From a checkpoint of a small transformer trained on Wikipedia: width 320.
Each number is 200 + 30 x the weight over its row's rms, rounded and kept within 0 to 999. Layers, rows and columns count from 0. The size before them is the row's rms in percent of the matrix's.

# layer 4 attention query, 512x320, rms 0.0548, rows 35-122, columns 0-79
114,258,233,190,201,199,170,213,200,231,199,204,222,189,208,204,205,205,132,186,243,201,201,235,261,194,186,163,198,233,195,244,206,143,238,187,240,206,183,234,200,194,197,177,200,166,200,233,169,163,168,190,206,199,240,196,158,118,188,183,230,212,201,185,203,256,216,266,123,173,193,221,200,202,197,197,155,201,176,213,196
109,157,154,198,201,208,216,225,208,191,239,175,192,157,198,180,216,154,180,209,208,196,187,176,185,220,204,179,215,168,162,165,210,185,210,213,224,191,261,243,217,241,191,237,183,260,238,231,236,204,241,180,248,190,206,207,219,236,190,198,192,182,205,208,221,192,168,166,152,189,230,150,185,158,207,214,167,158,183,222,201
102,195,204,169,196,176,209,216,181,212,160,232,237,168,168,179,228,197,235,238,198,191,223,188,181,216,247,195,188,233,198,175,146,155,256,189,167,259,165,232,167,224,191,180,212,232,239,194,187,211,164,227,229,165,197,235,218,160,191,151,163,232,247,240,165,196,229,181,227,210,148,175,203,189,167,210,220,195,132,149,216
113,203,236,194,195,212,175,206,195,184,167,168,206,178,193,146,202,197,207,182,223,203,234,235,207,170,213,209,197,172,219,160,213,235,146,202,182,188,172,188,201,182,160,215,229,196,252,202,172,175,176,230,224,232,183,225,205,214,178,217,183,192,167,193,179,251,231,227,219,180,284,185,175,113,257,142,199,247,176,202,174
104,215,217,199,168,210,210,231,223,190,150,211,204,191,239,199,202,207,215,203,231,183,175,213,239,145,266,231,187,222,158,144,182,222,204,269,210,217,186,236,193,203,216,175,218,176,242,209,180,185,166,178,161,200,206,188,222,166,204,160,196,235,169,153,201,151,196,196,209,202,165,198,195,205,197,229,240,210,166,174,181
107,200,184,171,146,216,275,207,219,219,235,188,174,234,211,165,225,179,248,189,166,154,236,177,187,203,213,220,217,195,190,165,211,194,189,275,176,182,208,223,211,191,220,229,211,276,157,200,174,225,212,218,275,218,150,176,214,224,192,169,139,180,209,216,159,166,214,207,227,194,169,257,164,153,169,186,226,191,225,186,238
092,119,221,192,180,164,187,191,223,192,192,120,236,200,195,210,197,190,192,218,160,207,184,209,220,200,143,212,164,233,203,207,189,203,172,235,239,230,168,217,162,202,259,125,189,185,213,139,226,192,139,200,153,196,183,236,178,198,225,260,112,238,252,186,200,193,231,159,215,178,206,214,173,203,163,200,241,213,251,223,200
100,156,202,210,176,231,220,226,198,214,238,185,215,241,180,209,183,203,181,172,185,198,187,231,156,187,258,212,220,215,158,191,227,229,194,218,194,193,191,166,141,165,184,215,192,241,178,207,202,167,178,216,218,188,170,222,219,250,224,201,197,196,173,203,273,140,193,214,224,243,222,163,153,146,209,172,164,170,216,189,122
106,162,266,225,222,130,159,246,208,235,147,170,230,242,237,136,222,244,221,208,143,216,199,184,220,224,267,242,195,194,234,210,204,209,189,224,181,227,255,181,246,211,219,205,198,213,245,205,182,194,177,215,179,190,135,236,215,157,238,159,240,199,212,193,155,205,182,172,196,188,216,198,176,226,178,182,199,190,252,179,189
104,236,258,181,213,207,231,227,198,193,231,181,169,161,241,153,187,210,181,152,214,171,246,195,162,229,171,149,199,239,183,211,190,168,208,219,217,161,167,238,190,174,214,181,201,221,270,251,209,170,185,146,179,255,200,249,188,205,172,193,190,226,218,209,200,192,232,171,166,159,248,231,168,204,250,190,156,184,170,198,132
102,210,208,219,205,231,215,196,202,147,192,259,179,209,205,221,187,171,281,200,165,180,198,227,192,217,173,195,182,199,216,251,199,203,239,162,194,215,191,192,175,188,180,191,170,163,184,189,208,163,224,205,159,221,153,164,261,221,172,186,230,238,256,179,139,189,187,236,227,246,128,216,212,222,212,212,248,201,210,215,200
104,207,241,221,171,164,130,236,188,216,165,213,198,216,211,219,155,200,217,203,183,198,190,190,239,216,256,221,209,231,193,161,194,193,197,241,193,241,206,210,227,207,186,199,204,197,245,203,185,196,215,235,149,194,182,235,191,223,183,223,208,187,150,198,225,184,207,190,192,139,240,209,195,166,213,241,176,201,224,132,238
106,238,159,203,223,206,259,142,249,266,177,191,186,209,221,211,218,195,188,189,231,188,194,177,196,215,185,212,166,195,261,245,205,203,192,210,191,198,132,207,203,142,227,243,158,185,221,180,207,247,187,209,164,190,213,203,191,246,182,168,201,239,210,203,241,172,206,228,218,224,173,210,200,243,165,226,209,176,165,192,228
106,239,211,166,204,161,200,200,195,216,206,257,190,171,226,245,232,205,211,166,215,226,186,229,183,189,146,183,195,194,223,235,184,219,208,225,169,161,150,160,182,214,205,192,177,174,140,203,157,177,171,208,223,224,178,183,198,189,147,193,242,214,240,204,153,192,178,220,246,268,148,209,230,185,131,219,179,222,202,243,215
107,170,193,209,198,174,231,133,209,201,194,200,128,214,183,221,195,226,162,183,192,177,173,162,207,192,186,202,257,186,161,195,218,170,199,190,194,192,220,213,239,211,243,258,223,219,242,150,194,212,220,229,210,214,197,166,209,177,219,190,159,134,221,186,267,204,194,179,203,202,250,242,177,172,205,186,208,144,210,235,222
102,226,149,182,185,241,245,162,213,210,179,232,227,208,206,182,199,182,233,160,209,193,171,193,219,193,179,162,187,223,182,199,173,225,237,191,170,176,150,186,230,226,241,247,173,209,164,219,234,205,160,223,175,208,168,197,185,265,167,214,179,251,224,220,156,186,236,214,245,225,160,249,197,206,203,174,193,224,175,260,182
117,157,242,205,160,235,170,264,238,228,195,156,201,177,189,232,220,217,196,160,256,195,197,244,191,185,220,212,199,214,178,164,241,206,203,214,221,203,213,240,209,156,211,233,189,148,223,221,145,151,231,205,187,200,187,212,234,154,186,250,214,243,193,154,241,245,156,193,210,178,201,225,132,125,258,176,233,140,213,207,201
123,170,169,181,208,208,269,214,199,215,179,195,189,193,206,138,257,218,179,215,151,187,181,164,205,194,194,208,250,207,231,167,165,192,190,227,197,173,220,211,209,242,208,231,202,236,245,248,209,233,227,185,285,238,169,207,164,243,181,170,148,203,240,219,212,197,189,159,230,187,190,193,201,205,173,214,190,185,180,173,238
103,176,163,214,201,225,221,213,184,194,180,200,204,216,204,196,188,191,190,180,232,239,203,159,178,248,116,190,199,173,193,171,205,202,178,205,243,193,235,176,200,177,209,231,156,237,168,223,165,237,217,183,200,233,214,181,218,233,222,216,174,239,230,180,190,169,220,198,199,160,209,191,211,184,237,205,200,155,261,209,190
096,227,195,188,182,189,190,145,237,211,225,194,175,190,241,179,262,168,195,179,227,194,230,222,267,197,182,171,224,213,194,167,254,220,201,236,209,186,191,219,206,233,271,191,189,237,197,216,235,196,176,179,164,255,188,178,198,237,219,202,151,228,253,233,190,173,215,179,236,198,184,214,180,171,197,180,233,188,199,216,216
095,210,192,234,171,240,227,202,186,214,173,189,236,178,182,148,193,197,209,208,193,168,198,216,211,168,123,209,245,206,224,226,208,198,193,204,237,183,157,190,208,223,229,207,197,234,214,229,230,199,232,174,236,241,197,173,195,233,156,199,164,196,265,205,178,174,205,200,178,161,155,232,165,175,253,143,209,210,173,208,161
103,138,178,141,180,206,223,149,235,219,143,152,167,220,201,203,236,198,211,173,145,230,197,203,271,180,171,233,177,216,227,253,209,199,218,257,203,229,168,213,165,177,249,202,210,248,251,174,240,197,227,184,195,177,257,254,193,205,264,234,163,200,217,195,168,148,239,208,224,179,221,151,200,221,235,142,222,140,191,191,262
110,244,253,207,186,212,194,170,239,194,230,191,176,213,170,183,252,165,235,208,219,166,207,218,222,193,268,200,205,237,176,214,208,185,194,182,201,223,208,180,213,178,211,193,219,175,192,176,170,188,178,166,156,192,174,192,177,212,193,200,290,163,232,142,202,204,212,211,204,247,157,222,205,203,195,219,265,161,200,252,227
102,242,216,192,212,177,212,300,221,221,230,137,177,184,215,206,231,192,102,196,230,162,219,176,220,205,191,219,189,181,225,185,172,195,212,225,221,198,210,250,222,191,205,171,141,161,172,213,162,214,191,172,245,244,166,211,217,187,205,180,206,227,211,171,224,125,178,157,206,215,206,240,188,191,157,227,194,168,235,205,210
109,214,209,213,169,230,256,188,205,248,180,158,220,183,198,193,201,180,239,219,186,209,187,193,188,146,219,243,200,179,199,230,139,181,277,255,212,201,228,180,170,162,151,180,231,187,202,168,151,157,160,180,200,176,160,195,230,185,197,181,175,232,247,211,170,182,194,209,229,197,110,215,241,237,159,201,224,199,146,154,216
109,232,209,161,260,184,179,194,219,213,171,216,204,194,215,187,209,215,211,247,217,205,184,223,149,232,142,218,213,174,211,225,216,161,226,194,196,201,133,175,150,175,191,178,197,178,234,229,164,228,225,224,189,164,228,193,176,190,248,223,172,178,235,224,178,143,217,200,221,228,168,193,242,208,180,223,209,214,201,171,189
098,175,203,160,235,242,228,168,194,180,194,233,209,233,227,147,261,228,216,193,181,177,197,199,185,227,180,194,231,132,236,175,197,216,246,224,218,223,183,246,191,209,220,202,212,179,249,265,219,183,185,202,184,203,146,165,150,195,176,213,192,206,299,173,247,243,206,226,182,209,139,208,176,256,199,225,202,217,215,173,191
112,173,187,184,156,212,170,216,212,262,217,134,200,164,197,240,198,221,187,191,238,188,220,209,201,182,188,186,193,214,137,181,243,195,228,204,242,200,193,278,182,176,214,208,191,200,212,228,194,211,238,203,230,205,232,210,127,211,194,236,156,196,212,190,262,177,184,213,230,184,226,241,166,153,235,174,179,202,236,184,154
108,185,237,231,202,194,227,180,203,181,185,188,198,217,230,212,225,225,133,170,249,144,239,180,216,205,184,222,215,236,217,178,217,222,169,259,222,175,208,179,272,200,281,230,260,200,247,227,186,182,227,181,253,226,225,154,210,243,210,182,206,178,162,158,288,205,209,195,205,198,261,230,186,175,240,179,196,188,233,216,181
103,230,179,192,197,175,184,173,229,239,231,231,174,177,250,220,154,200,227,217,142,220,202,199,177,170,251,196,214,226,190,209,253,245,226,225,189,254,162,202,174,223,217,188,185,216,245,148,197,257,201,217,155,210,232,192,226,199,223,267,289,215,218,179,205,238,160,164,181,174,232,201,197,226,202,191,200,192,207,194,125
097,169,160,158,136,220,206,200,162,177,252,192,185,222,205,221,249,155,223,182,148,202,211,220,213,179,181,145,170,194,205,177,153,197,221,168,203,176,234,188,156,234,165,208,220,218,165,168,234,236,212,214,172,138,165,216,210,220,172,216,250,243,170,221,199,172,174,180,186,220,172,165,161,226,163,194,196,176,202,198,155
093,217,182,228,203,196,164,188,207,237,226,230,170,207,196,229,205,216,197,237,203,244,209,168,160,175,187,239,191,236,184,234,236,244,173,189,216,214,184,197,193,143,257,208,201,203,273,157,204,159,182,214,212,264,237,153,220,197,253,239,225,195,193,192,212,213,155,187,168,155,235,252,173,170,200,229,144,218,188,187,247
101,225,214,193,144,215,232,161,178,264,224,199,147,200,240,212,196,182,239,157,140,198,172,194,196,159,220,157,221,214,170,253,203,226,171,233,183,217,211,215,141,252,216,205,203,210,164,145,179,269,196,177,155,204,246,224,180,201,231,212,261,228,176,195,234,253,156,198,175,233,178,119,197,242,185,175,164,158,181,229,131
090,175,197,207,220,213,179,227,222,196,202,186,242,200,163,207,217,249,237,240,255,257,166,179,147,191,200,260,224,203,182,218,157,188,183,218,222,199,238,226,213,149,216,202,198,251,240,221,163,145,173,191,248,215,241,169,185,195,234,214,153,204,185,200,212,209,177,219,175,194,212,250,213,209,183,222,202,209,205,205,248
111,209,207,213,181,190,187,146,191,234,238,240,186,222,244,234,171,179,194,171,116,201,179,211,203,149,282,220,206,227,200,221,217,215,173,226,187,172,202,193,176,239,204,173,202,211,226,127,172,280,204,196,152,222,283,203,227,209,198,211,268,228,217,155,210,249,189,167,232,214,217,164,186,230,228,199,150,164,202,212,155
103,200,165,161,180,182,241,225,187,222,202,193,183,189,253,208,178,197,222,201,194,176,185,174,203,187,184,169,224,212,229,203,239,162,229,168,171,203,202,159,163,213,153,239,195,175,129,230,237,204,220,201,163,169,225,204,115,185,171,201,239,239,174,247,205,243,263,230,156,226,219,209,217,217,194,141,212,172,204,224,152
118,137,210,204,237,219,223,239,193,141,192,195,281,210,212,167,199,192,215,174,270,197,227,202,234,270,146,228,212,199,201,131,167,199,229,206,207,192,171,198,242,164,171,219,196,212,199,242,217,155,257,231,244,156,132,242,223,187,186,204,141,175,184,215,224,180,255,201,207,204,215,206,209,166,188,210,242,208,254,200,239
119,162,187,184,243,204,213,244,237,191,161,215,210,191,180,181,165,182,180,207,249,164,222,217,226,274,169,223,199,185,199,130,173,229,225,154,215,225,180,226,199,223,204,219,216,182,176,232,247,190,204,205,215,165,141,217,222,186,168,187,140,173,143,245,210,189,252,184,182,191,169,238,195,184,212,180,239,211,197,173,213
105,226,179,223,215,157,194,199,228,154,196,199,222,224,160,181,220,205,203,299,235,155,202,208,172,156,189,230,232,164,149,219,181,226,193,186,250,227,239,187,246,169,223,181,197,192,209,208,221,134,179,204,237,223,172,200,238,210,214,230,160,151,240,158,195,188,157,174,189,252,209,267,199,220,192,244,245,266,214,234,248
107,208,224,211,205,212,213,163,182,116,179,151,239,191,200,157,210,228,187,219,258,179,236,225,208,237,190,232,202,155,209,182,189,185,227,156,229,236,204,198,249,176,184,195,221,174,192,256,238,153,205,240,233,164,163,195,230,248,192,221,144,131,258,182,209,178,167,183,146,216,231,240,224,149,207,229,227,259,173,190,254
110,206,154,221,191,140,224,176,218,138,245,189,162,211,160,192,230,203,210,200,225,194,172,182,145,143,240,154,177,182,167,219,180,195,186,233,221,200,219,226,212,158,254,184,208,207,259,140,177,200,164,156,183,257,204,190,241,231,243,238,206,215,190,153,228,176,117,183,214,208,233,192,183,206,211,236,205,192,189,220,247
125,193,176,213,169,154,149,154,190,212,243,217,176,192,224,243,193,189,189,191,157,217,189,179,169,118,262,169,161,226,188,249,183,225,142,196,204,204,215,237,164,198,249,178,192,192,223,117,195,213,155,183,170,220,218,194,236,230,218,214,234,206,189,196,213,190,115,195,260,174,201,190,190,213,220,204,160,170,198,213,200
095,222,180,179,171,216,188,213,225,202,173,202,145,145,224,224,237,185,156,205,151,150,236,176,228,217,238,224,219,188,236,199,256,164,161,193,190,190,168,184,134,180,227,238,164,157,215,206,216,226,234,199,166,229,216,197,169,176,194,231,220,242,205,278,195,208,244,226,193,196,259,187,190,219,189,117,179,179,193,206,179
105,184,187,207,172,180,222,226,208,167,232,220,179,175,194,239,222,217,188,201,183,217,187,163,227,162,220,171,168,232,180,264,158,205,186,215,197,188,210,195,204,190,238,151,220,238,243,130,224,292,139,136,153,232,202,169,219,232,187,167,212,200,211,152,182,219,154,202,192,207,200,163,207,189,237,235,192,171,233,196,177
107,166,175,118,210,226,158,260,230,286,157,205,197,185,216,185,206,181,211,139,160,237,212,226,220,273,164,233,208,232,194,261,255,224,223,170,208,244,166,143,213,256,167,247,161,202,193,237,253,153,117,206,199,170,185,224,132,181,200,205,199,220,192,263,193,220,190,230,214,168,202,162,202,301,154,165,213,213,206,190,154
096,165,204,247,220,271,173,253,217,240,166,246,170,169,223,210,142,188,202,213,186,163,248,170,191,232,220,247,207,209,196,159,230,158,156,151,192,161,167,233,207,163,165,236,200,176,196,231,208,209,211,222,233,156,155,211,180,192,178,178,187,204,197,225,200,238,244,200,194,218,179,218,215,175,172,174,187,197,203,169,169
101,280,169,169,217,177,254,163,202,176,204,133,212,244,138,179,220,173,232,177,233,231,161,231,213,229,171,217,147,211,197,224,157,186,213,180,222,203,219,182,171,190,188,200,198,215,222,187,209,189,218,220,168,196,150,204,237,218,210,231,171,139,158,159,237,194,193,232,170,196,233,199,174,190,188,209,217,221,176,158,213
104,214,267,216,219,231,199,237,160,181,218,175,224,169,193,187,215,215,205,202,208,190,233,192,212,248,223,214,251,214,241,171,236,177,218,169,207,237,238,234,153,208,153,233,194,218,174,253,182,258,166,180,202,239,178,182,190,183,233,185,256,194,227,213,171,181,247,199,193,202,181,178,214,206,202,158,203,225,226,194,208
106,226,202,177,209,210,236,171,204,147,256,247,248,218,166,171,272,218,162,205,165,187,167,178,206,182,213,179,220,225,184,178,155,220,215,219,185,206,213,212,221,274,204,181,215,189,200,217,227,244,209,218,195,160,177,199,236,207,195,160,214,174,169,211,207,229,185,195,216,169,148,169,226,172,130,236,219,187,204,231,201
098,196,234,188,210,186,166,211,211,223,213,197,223,192,281,215,203,194,221,189,214,214,198,196,171,190,252,182,257,237,194,160,231,227,206,180,193,217,218,223,121,211,185,168,204,207,170,192,152,217,226,130,227,193,183,218,181,166,215,208,189,178,245,166,168,215,187,215,210,244,213,155,247,205,208,200,210,218,196,176,269
100,187,245,236,226,225,152,220,145,175,186,241,201,161,226,216,208,223,188,242,121,173,217,169,164,195,194,154,258,211,231,223,243,162,157,209,185,154,169,189,208,140,191,222,163,205,131,211,201,211,195,216,239,229,206,198,153,222,193,204,255,199,216,233,178,180,170,248,229,228,240,89,231,203,239,185,186,190,247,223,146
097,166,234,244,176,176,201,151,234,215,258,156,168,236,201,204,195,174,172,134,205,185,171,248,198,205,252,157,172,210,218,212,168,183,214,238,203,210,250,239,177,178,215,159,231,220,230,199,214,181,176,183,228,237,209,197,246,231,232,193,161,154,237,144,211,210,193,192,179,216,205,224,213,212,207,224,154,202,121,197,212
092,204,175,217,182,184,186,147,179,163,203,200,140,222,203,202,179,235,240,127,220,168,168,218,221,164,233,133,153,196,241,227,210,200,197,194,163,181,270,216,227,273,182,170,206,179,183,192,199,201,178,210,248,153,237,274,180,172,243,200,156,166,168,188,150,213,155,199,240,226,189,240,183,143,191,230,223,182,196,214,191
105,173,169,219,227,176,256,219,230,189,228,185,174,189,174,226,172,152,210,178,241,162,223,167,135,208,221,195,201,188,155,164,210,235,194,211,181,245,205,215,234,240,157,237,185,233,216,203,172,205,219,218,199,196,166,151,209,203,163,127,231,212,164,220,210,195,182,230,258,162,178,199,189,205,174,176,201,160,191,212,202
132,200,201,111,238,217,171,237,176,181,211,226,186,205,170,214,222,225,198,162,198,197,215,199,212,218,225,221,251,236,227,238,194,240,201,171,197,237,174,133,209,219,198,163,178,201,198,221,192,265,157,179,170,233,182,203,190,240,214,189,201,120,234,177,161,217,195,168,199,179,172,182,206,219,207,210,189,267,212,195,206
106,236,211,235,217,150,177,175,195,167,221,279,194,221,215,241,211,199,209,208,192,224,184,192,213,141,232,199,172,202,207,248,179,235,146,207,193,182,247,220,208,199,222,155,211,172,182,180,203,219,146,219,201,213,212,200,224,232,246,215,230,157,210,144,176,187,199,189,215,177,189,243,220,194,244,209,171,197,175,241,169
094,221,188,218,200,236,159,286,164,142,196,171,177,143,236,260,194,217,193,234,175,255,251,182,218,202,188,276,216,244,189,189,235,162,134,187,246,230,201,151,226,145,157,244,172,213,203,233,162,203,221,197,231,191,147,183,151,189,213,221,161,199,185,256,221,192,217,205,217,184,271,158,240,204,267,198,191,250,205,209,181
100,192,238,191,245,170,219,243,223,217,145,161,141,187,226,208,205,160,155,218,191,218,244,176,237,178,169,240,225,175,191,183,213,197,153,165,257,242,246,212,145,230,176,220,207,171,158,247,239,228,189,180,170,226,174,213,133,182,221,176,186,155,301,198,105,217,262,156,224,190,190,228,250,221,202,163,213,218,211,163,136
092,221,189,160,181,205,204,161,191,193,264,206,155,214,186,182,211,218,201,161,185,151,192,183,228,151,195,230,202,231,188,186,178,224,203,171,210,231,257,222,187,190,144,216,224,247,168,168,131,249,194,212,223,193,203,164,169,259,236,158,227,99,192,144,218,224,184,184,213,241,161,189,175,225,187,211,177,184,200,214,189
093,223,147,223,222,227,172,216,209,211,227,193,159,174,198,194,216,172,210,188,200,228,229,208,211,298,235,237,224,236,182,245,105,172,197,182,221,213,230,146,167,178,192,169,183,209,265,187,198,243,225,223,239,210,177,193,207,236,217,155,168,133,191,210,217,244,244,247,185,157,203,230,174,159,157,217,188,182,213,201,182
102,146,255,228,189,184,204,154,193,213,211,262,212,231,240,192,209,229,174,195,182,244,178,222,200,217,201,231,222,193,169,152,193,191,160,186,180,173,193,191,138,192,242,177,184,177,188,201,132,207,171,194,189,171,212,237,176,125,190,189,231,184,189,234,146,168,151,208,214,242,189,185,177,196,200,167,225,176,234,208,188
098,183,254,212,201,205,198,221,229,207,191,167,173,232,211,164,190,191,171,180,223,212,154,208,167,199,177,224,191,142,250,151,208,231,228,190,250,216,204,211,189,221,199,221,198,205,149,222,199,198,162,246,203,247,188,235,148,168,202,175,132,202,265,191,201,188,224,211,225,219,208,238,246,279,169,203,186,235,161,207,135
103,224,124,147,171,206,249,194,184,229,258,185,217,197,226,188,201,156,257,188,228,203,195,184,192,240,212,228,176,220,178,194,201,166,273,196,214,213,160,239,184,172,191,190,207,244,248,210,196,186,257,199,178,197,211,171,169,193,205,219,184,196,140,223,248,226,216,164,165,198,201,212,203,190,162,168,179,164,223,194,250
121,195,154,175,266,208,178,257,195,211,194,210,229,184,170,191,213,184,214,180,214,200,209,173,215,206,228,271,199,218,155,186,149,242,185,181,171,284,199,185,243,214,192,204,177,200,176,179,173,212,238,110,185,183,144,155,245,155,189,184,164,163,185,207,173,227,189,230,201,187,167,230,213,152,233,252,210,239,217,201,252
100,161,229,222,231,216,172,189,206,182,225,245,212,198,192,223,233,184,194,230,191,215,211,188,214,217,176,198,181,251,208,225,193,195,226,182,178,220,239,241,205,199,156,207,216,215,169,196,147,251,206,153,226,251,244,193,239,205,203,200,182,176,172,159,163,178,237,238,223,201,182,162,223,235,178,233,172,208,235,211,214
106,213,128,159,226,176,250,204,244,140,224,208,172,212,175,265,251,143,191,210,164,205,204,210,221,212,115,225,218,275,189,224,155,201,175,208,186,231,234,191,216,210,193,208,162,206,229,176,279,235,195,223,223,171,155,140,229,172,183,205,243,206,208,212,200,181,168,160,139,207,186,178,191,247,178,149,229,253,198,158,234
082,169,193,219,172,216,219,160,184,208,168,244,259,246,209,203,214,188,174,165,193,196,149,178,193,210,196,180,184,178,158,215,207,212,179,165,166,118,166,211,197,180,222,219,170,126,172,206,219,193,215,221,159,145,246,275,162,173,226,225,201,247,171,193,166,216,217,218,208,224,232,158,211,232,183,177,212,225,215,257,190
107,225,179,286,173,163,200,219,192,207,239,153,246,204,224,172,197,199,166,209,208,189,185,217,162,150,225,163,198,162,158,173,198,218,178,193,197,178,235,157,183,197,216,204,193,195,233,166,190,160,265,200,219,219,206,218,209,227,242,221,201,193,201,189,221,192,245,228,226,232,238,225,201,257,160,203,161,210,232,180,157
100,217,215,183,182,206,227,228,223,168,151,171,231,216,199,178,152,219,234,241,164,165,196,192,203,227,187,197,237,172,228,250,205,195,178,240,237,190,223,118,201,233,146,203,182,221,170,220,288,235,225,195,204,210,207,152,189,206,205,183,128,212,243,203,147,186,187,213,217,161,240,250,198,201,198,209,192,136,188,227,237
105,168,176,163,224,230,196,219,229,209,247,230,258,230,193,199,219,158,203,246,190,248,167,184,166,231,194,113,182,121,198,180,295,229,230,205,239,174,151,213,181,244,179,202,209,202,213,229,175,135,213,215,176,166,194,219,205,176,205,198,240,245,212,177,217,212,191,192,206,178,183,192,160,182,164,198,190,169,213,221,169
100,218,209,205,239,194,195,220,131,186,269,125,177,202,187,266,235,189,155,213,200,177,188,179,204,208,180,164,184,232,232,175,165,232,185,244,238,219,195,197,238,227,187,194,216,199,239,190,241,246,206,220,198,232,236,154,230,214,229,201,230,172,175,168,207,218,221,188,212,191,222,180,198,199,163,209,221,201,172,200,198
103,192,215,197,249,186,214,208,225,219,193,136,219,191,215,234,162,153,215,249,213,178,173,220,208,191,201,175,162,157,163,210,206,179,223,189,230,180,226,262,214,200,226,175,208,189,260,232,234,154,218,240,162,215,229,222,229,179,222,238,201,226,255,211,229,194,217,223,117,216,239,230,198,184,208,198,179,209,149,206,222
106,232,207,189,182,160,265,185,216,230,211,170,169,162,156,150,194,198,168,168,209,261,198,214,192,192,185,159,164,231,209,172,194,199,168,198,237,190,171,181,231,241,192,226,199,208,206,181,175,195,175,197,191,177,175,242,171,153,213,214,247,207,191,223,160,209,179,202,209,190,183,188,216,265,179,193,271,195,175,229,205
097,149,200,204,191,182,221,237,249,234,227,185,170,192,171,213,207,152,216,244,213,185,173,175,197,151,262,195,215,193,135,187,241,183,188,210,210,158,182,226,203,145,219,190,207,183,217,177,263,161,203,228,176,132,228,188,171,173,236,219,267,235,199,192,231,191,151,238,213,215,202,211,215,233,211,166,192,158,220,215,109
098,130,147,230,168,182,153,218,257,213,181,196,189,185,243,249,190,215,212,214,211,132,205,210,198,196,174,281,187,210,182,197,144,152,144,196,208,292,236,202,233,193,231,243,208,173,230,180,198,249,221,186,198,266,174,198,207,235,213,208,192,206,223,242,238,192,218,234,143,214,172,276,173,216,174,258,151,234,153,139,192
093,205,236,165,221,207,183,232,251,206,241,210,237,222,166,181,215,167,165,232,169,196,190,192,237,238,198,213,171,133,185,207,215,202,259,176,198,163,159,182,240,200,151,231,193,155,140,250,204,199,218,193,177,165,189,220,145,160,216,214,245,200,233,202,163,203,230,197,204,210,184,203,187,250,171,243,249,209,229,271,165
088,201,222,215,178,187,244,186,224,160,182,209,193,179,251,171,201,215,197,179,220,151,189,207,169,205,194,247,237,157,171,209,169,156,157,197,181,143,201,184,211,194,216,201,255,168,173,185,187,184,238,193,175,204,194,248,183,202,181,200,201,233,141,210,244,181,203,174,229,247,221,279,220,230,242,182,237,231,207,196,206
097,158,131,218,199,219,220,226,248,217,224,199,189,185,169,184,168,157,255,225,195,228,176,172,230,179,225,233,166,228,164,223,94,248,169,203,187,247,219,169,202,241,233,204,201,169,223,159,206,177,225,143,226,205,184,178,214,177,189,208,223,175,151,269,211,197,180,225,193,181,164,220,191,140,156,219,210,196,228,175,145
105,194,236,197,194,238,198,213,250,159,202,176,206,202,152,255,214,216,225,170,186,132,199,129,218,246,246,195,193,228,201,219,168,231,252,222,188,253,244,170,160,193,216,179,190,198,163,191,188,222,224,182,175,243,201,201,194,254,153,157,242,181,220,194,212,198,193,184,258,166,173,186,205,219,170,196,137,219,213,186,158
080,179,194,169,227,168,153,193,249,156,209,229,209,205,216,221,185,168,233,262,190,194,226,257,232,160,185,250,177,235,174,196,218,221,164,193,210,257,203,171,229,197,159,234,207,159,204,218,217,203,207,173,256,247,179,111,218,188,192,175,184,180,248,213,213,231,211,214,174,266,208,245,224,158,194,174,197,248,126,167,224
106,216,195,164,268,212,194,189,214,201,201,222,199,225,141,212,193,244,231,217,201,226,195,241,208,229,206,171,145,195,192,184,233,206,228,204,214,265,189,257,146,207,199,222,175,157,177,229,278,131,234,248,133,144,198,207,136,202,191,169,157,223,225,173,223,208,200,252,226,125,172,214,213,237,163,145,208,210,189,221,177
105,220,266,167,222,206,201,167,162,189,201,178,237,177,151,230,221,205,227,218,170,184,169,226,158,208,213,197,224,226,217,227,233,222,218,177,231,210,208,223,219,213,186,180,205,209,190,236,210,204,232,238,208,220,211,191,186,241,147,182,222,155,265,215,223,208,208,131,217,222,139,189,235,203,156,196,251,178,237,242,210
108,235,159,209,170,235,184,205,140,220,241,168,206,221,209,200,167,222,210,206,189,252,219,232,218,218,233,155,147,191,171,189,220,217,205,221,215,160,190,196,237,181,249,185,228,203,260,206,165,158,210,186,185,238,212,151,215,211,167,235,210,224,114,208,244,184,205,194,199,205,227,199,175,170,179,214,160,166,211,226,155
111,196,262,234,175,193,203,165,167,200,201,160,183,179,185,190,168,238,168,169,222,222,181,196,177,198,204,192,175,170,184,191,268,183,183,207,243,138,150,201,183,198,232,182,231,133,220,231,176,174,188,194,244,217,197,219,200,192,213,232,236,215,171,195,188,220,236,168,245,201,212,180,198,222,197,189,210,188,165,251,165
101,197,201,206,181,145,199,273,240,183,242,228,170,264,222,237,207,198,135,250,226,211,182,197,227,169,220,179,158,207,186,185,211,201,190,153,194,190,190,211,187,167,193,169,173,216,171,184,179,253,159,167,191,171,226,182,194,189,206,211,138,200,143,222,237,170,223,214,199,224,233,191,178,232,233,243,152,225,239,173,256
104,194,250,164,226,221,220,224,148,214,224,198,208,214,176,171,197,234,193,151,190,204,190,242,221,165,208,209,248,213,215,174,191,174,187,195,173,297,181,169,201,233,203,202,208,188,266,156,198,245,157,137,160,220,231,189,220,236,200,189,230,178,184,175,143,211,171,251,168,172,149,201,165,158,265,190,146,191,207,166,251
101,214,162,202,197,216,209,204,143,196,238,186,180,193,194,158,193,222,212,259,166,199,229,216,158,212,173,178,192,208,226,222,216,167,223,205,200,158,182,199,196,240,205,199,183,172,229,206,221,169,245,180,209,228,210,177,184,203,207,221,214,272,199,182,201,178,192,264,180,190,239,153,207,130,196,173,241,161,188,269,260
096,209,181,211,164,193,231,211,230,126,243,206,199,175,147,212,247,224,170,202,181,236,193,228,216,153,166,181,191,197,166,220,224,246,192,231,175,206,257,192,161,168,177,236,197,256,253,220,214,199,225,221,180,174,202,148,178,235,191,212,191,202,173,178,209,171,193,219,215,171,252,192,240,189,231,185,221,177,234,207,167